config.toml
n_layer = 11
d_model = 448
n_head = 10
n_kv_head = 1
head_dim = 64
d_mlp = 1216
vocab_size = 2048
activation = "swiglu"
norm = "rmsnorm"
norm_place = "pre"
norm_eps = 1e-05
positions = "rope"
rope_base = 10000.0
rope_fraction = 0.5
qk_norm = false
attn_scale = 0.125
bias = "none"
tie_embeddings = false
parallel_block = false
init = "uniform"
init_std_qkv = 0.0159
init_std_o = 0.00284
init_std_up = 0.0159
init_std_down = 0.00206
init_out_by_depth = true
optimizer = "ademamix"
lr = 0.000223
lr_mult_o = 1.26
beta1 = 0.9
lr_head = 0.00357
grad_clip = 1.0
warmup_steps = 335
schedule = "wsd"
decay_fraction = 0.793
decay_shape = "linear"
final_lr_fraction = 0.05
batch_tokens = [32768, 65536, 98304]
seq_len = 1024
doc_mask = true
train_tokens = 553200000
steps = 8766
dataset = "wikipedia_en"
Each number is 128 + 24 x the weight over its row's rms, rounded and kept within 0 to 255. Layers, rows and columns count from 0. Numbers have three digits each. The size before them is the row's rms in percent of the matrix's.

# gate: layer 5 MLP gate, 1216x448, rms 0.0389, rows 1140-1147, columns 224-335
# up: layer 5 MLP up, 1216x448, rms 0.0369, rows 1140-1147, columns 224-335
# down: layer 5 MLP down (transposed), 1216x448, rms 0.0369, rows 1140-1147, columns 224-335
gate1140 101:135105130145139148133139172103123121134159121158166116108183126146092131169148161110131135097136133113136105102133162088157093132157100112109116130136147126133121135091106122132112173138114155135090164146149122146099113091140106140100136132108077119137164112136136122133129190097154149163157082136149156175164114126150163128111114092141
up1140 102:122131120141123110180136153168152125131124085122151105149136142072149139136122132119137107117128124112141127120108136133108090092103095140139137154126133137122128149096154128112149141103147142148120126144225094120125129124127140136153085113138120104116130126146126139158164120136171178138134103119128183122138137162124107130089176156152
down1140 105:170113141087150153161110119127157105167135155075096144168102135135152186101108171123132091171123111086133101134101157112088133125156151113148111112104114122097115106112132110142143122122130138129079124103098146107118105150133171145150089136106096118098122106117098094098169117154116129140131129103095125165156077106143075098162171151117
gate1141 090:119150123106123114123122086137150143126166161143140115125149110136133131155169102131144163117064144133130123149106160108116122126116155121131137118186101095162115158158139114119184135138121167129131151150141126134161111130145141107154154158088124141097098133162161127179145119116118104148118142117097109158110131098144129148177135131152
up1141 094:163107132110115111128147146092160147125091121096145119117081140089140093157103147150142109089155122157100133129107119165101156125122137092124136108121113157134136112120097172118159120182150142132108131113114108136075139121145140124148092105113169138148132146125156096192141136134166129145120091128161132099097134139076128148114127102129
down1141 100:160110127128156086105152085083152182108152083108098121155112144101106078127119190139121151133109129135156123106159139117106159121162114172103078088102117141134146130155163138158156143124141114131104116142118109112113163150143089105089088150111111101103112112146123129107094117128145102134117137139094096058108116123135103135126082109078
gate1142 095:163135154115158130161130192082108100161126119127131111143129115118083136055119104138127147172109132120152148133096128149165145142105113148124112144133125134131123156145133077116130121150155196152138144112086061115125146098136140130092150157115144165109130113107100112138129114081139179118156136107099142108120126162086118110120154127123
up1142 097:108130174140141121118097158114105138110158113132142128147143132092107142083093114061092126114158158105106146170125076123096141098090095134136123118101153117109132126141144121112122088136121128135118075147136092139144129058065125108131154154101151145127090100105130123119115099113113172128143154135131119134138141171115167127135108110136
down1142 092:151140164118137169110103119168152164145115156131118137095116160132102141089101139163158073144134218141141184151116157103096149121141130088137168132131130130139116113127116161116097093127155125117158090167118163109124117088141096140156126165126140117126087137095136143169135128133105100146128098135110110124122122114151129121172151109127
gate1143 111:096105134124125134141147099094115148105092163115183145090112112123104126102133107122115138108109122128178089117106152119119120095148098132110186161145113173128188173071136139154119127150114112146139183125103122114129156123110159119069103129128114152120126178116087115143127112079108105127104125111143113120118133102109130149120119126139
up1143 112:128107122073139114167130118097121137124093110135175130124137100093083132092113140142116113088121114125153093131137178102105138139128078119070127116182115152140162154098107144143134141179115145100121162140110114127112137134103135105065134125146108133120117118090099139090124083088146134142096141115145153127092146141124107151110127115077
down1143 089:124115130119118143152135112160126121108157140124129144126097069115116141101122145136125092145140108111149159125138128096142119102141135000151148148122099146130169114134113083160132127121125106157153127118128121123125127089114135110115098147087134149117114157118125132111109129108136138123137102146140111086115101109143129118100136119154
gate1144 106:151095119138140110105137156108115163155171130092117139146164120128129150143184089103123093115147143151122123100136114139141140143162111141146134130133121125163157112141097114135118112077159164129118108132140093136114193180149105161107158148104149147114124137141116099170139163114131069111125112155153104151177102112069139134136121095132
up1144 106:121132153149091138181111133146168129126155114091133103137112172112154152109118090127128124132150176141096129119112102177128121070120152130126133138091117102143133174135171130093106122181119111145138175107106127136171184161133141121135147095124184100133121147138119150159078113118232115077164097128105102133145129150104114080132096111111
down1144 105:159128112123131107115192128101114117077068160089101158089092130142161138120080130107126174133124131137111154130174123144089168131148123114093117132130127101136096104158129089138151163183117132136135133131151132095103139185147111159130096133145150131125172139119119153134106152179127126076089112131152138135127129162142110132080089181126
gate1145 106:112129112129139128086134147122106183089135119158133140102131147119133108144162132112173151106093189117155112120122150154164115165123126124150106125154149157145137151125070136144127092088105126111173142178127124114128148114107111110129128130129135107136090183142140111129104140099143109154150078127159103112178065103104103179151126108166
up1145 109:134115123166114169140158145087114087151111136128125137153184136135122111092166129139168151114118096157123152138140138127141096115162123133171148125109079097117091119108123111084123113141119090146124118115100149118137108095135113135139128128115128123143114141130137120146166093106152117168144108142131145140127120110137139108155153132135
down1145 105:137140111151143088153129124123144096063117139128107102105141167110110115100157131124135116093126134142105147146101114127120141125115130169092130202107133155158075150179118138133144122131077146106150158113116144104130186077129106128157175092126146132123108131159130119138129131132126148167143114097175130086142125139115108118140110119137
gate1146 098:126116140083170113172126140103103110102118143112137139143105097121125133111112173139127131131151144121156135143149110113151098102121111120132095106105121128129149172150073119135128126099123134124072111173139124107143133137118159134113138137075171143120099127106153176173167139112134158152130108140105117146146140151135117145124089143137
up1146 106:075158086137124120111113129148130102096119162085131120151177145124158117126141108116144163165141143156099159096129083066082188122107114103105113147130091118132124161130130156109135108138115155146149143142168110116155166149121162060088145113120158138129095113078162112142102151142138150141089115143140124128096123122117067105107156118077
down1146 105:136135117146105157131153073138114107143138100092152151111096140160121124121182122114144140121105133107132071119143138145103124143127118118150159131132100144113102122133162123144164131148117141110166128108114133115103154096159102175131156113130110136154156139138090151109112114101116122111145155121166098145148105061091103151086163134101
gate1147 097:151122135161100128109115137076125134080115113096115114132164099085154102117134131120158113175111081100157104153110126157083122151144134140174096160124154097108119124104118099087090125148110123149139148145116142181093106096123162186125136148106106136141139124127111149123134109085100145140192125151071126134110108114140130139133153102097
up1147 097:137117095132143110076159108124165147097141132093160125172157103099166147152120168107113157147119133128130105125146091122080092129133123134148190136137156140103125131109145141100129144186162123150141143088126172115159068093126142200108057118141126080153143130144113062121120092120109116131082134138081130123113141129123147122075136131103
down1147 094:128112104156105118115128105133151101102148141147117178115119117111177111102115160128130169183148118167128120143138118120108168110096136093193167111121161137125142089112161132161101126160137126110132097100131132111150093122121162131123086121123140118164132149120169145097163091106111149110136155088145138121135104111116120130111090141092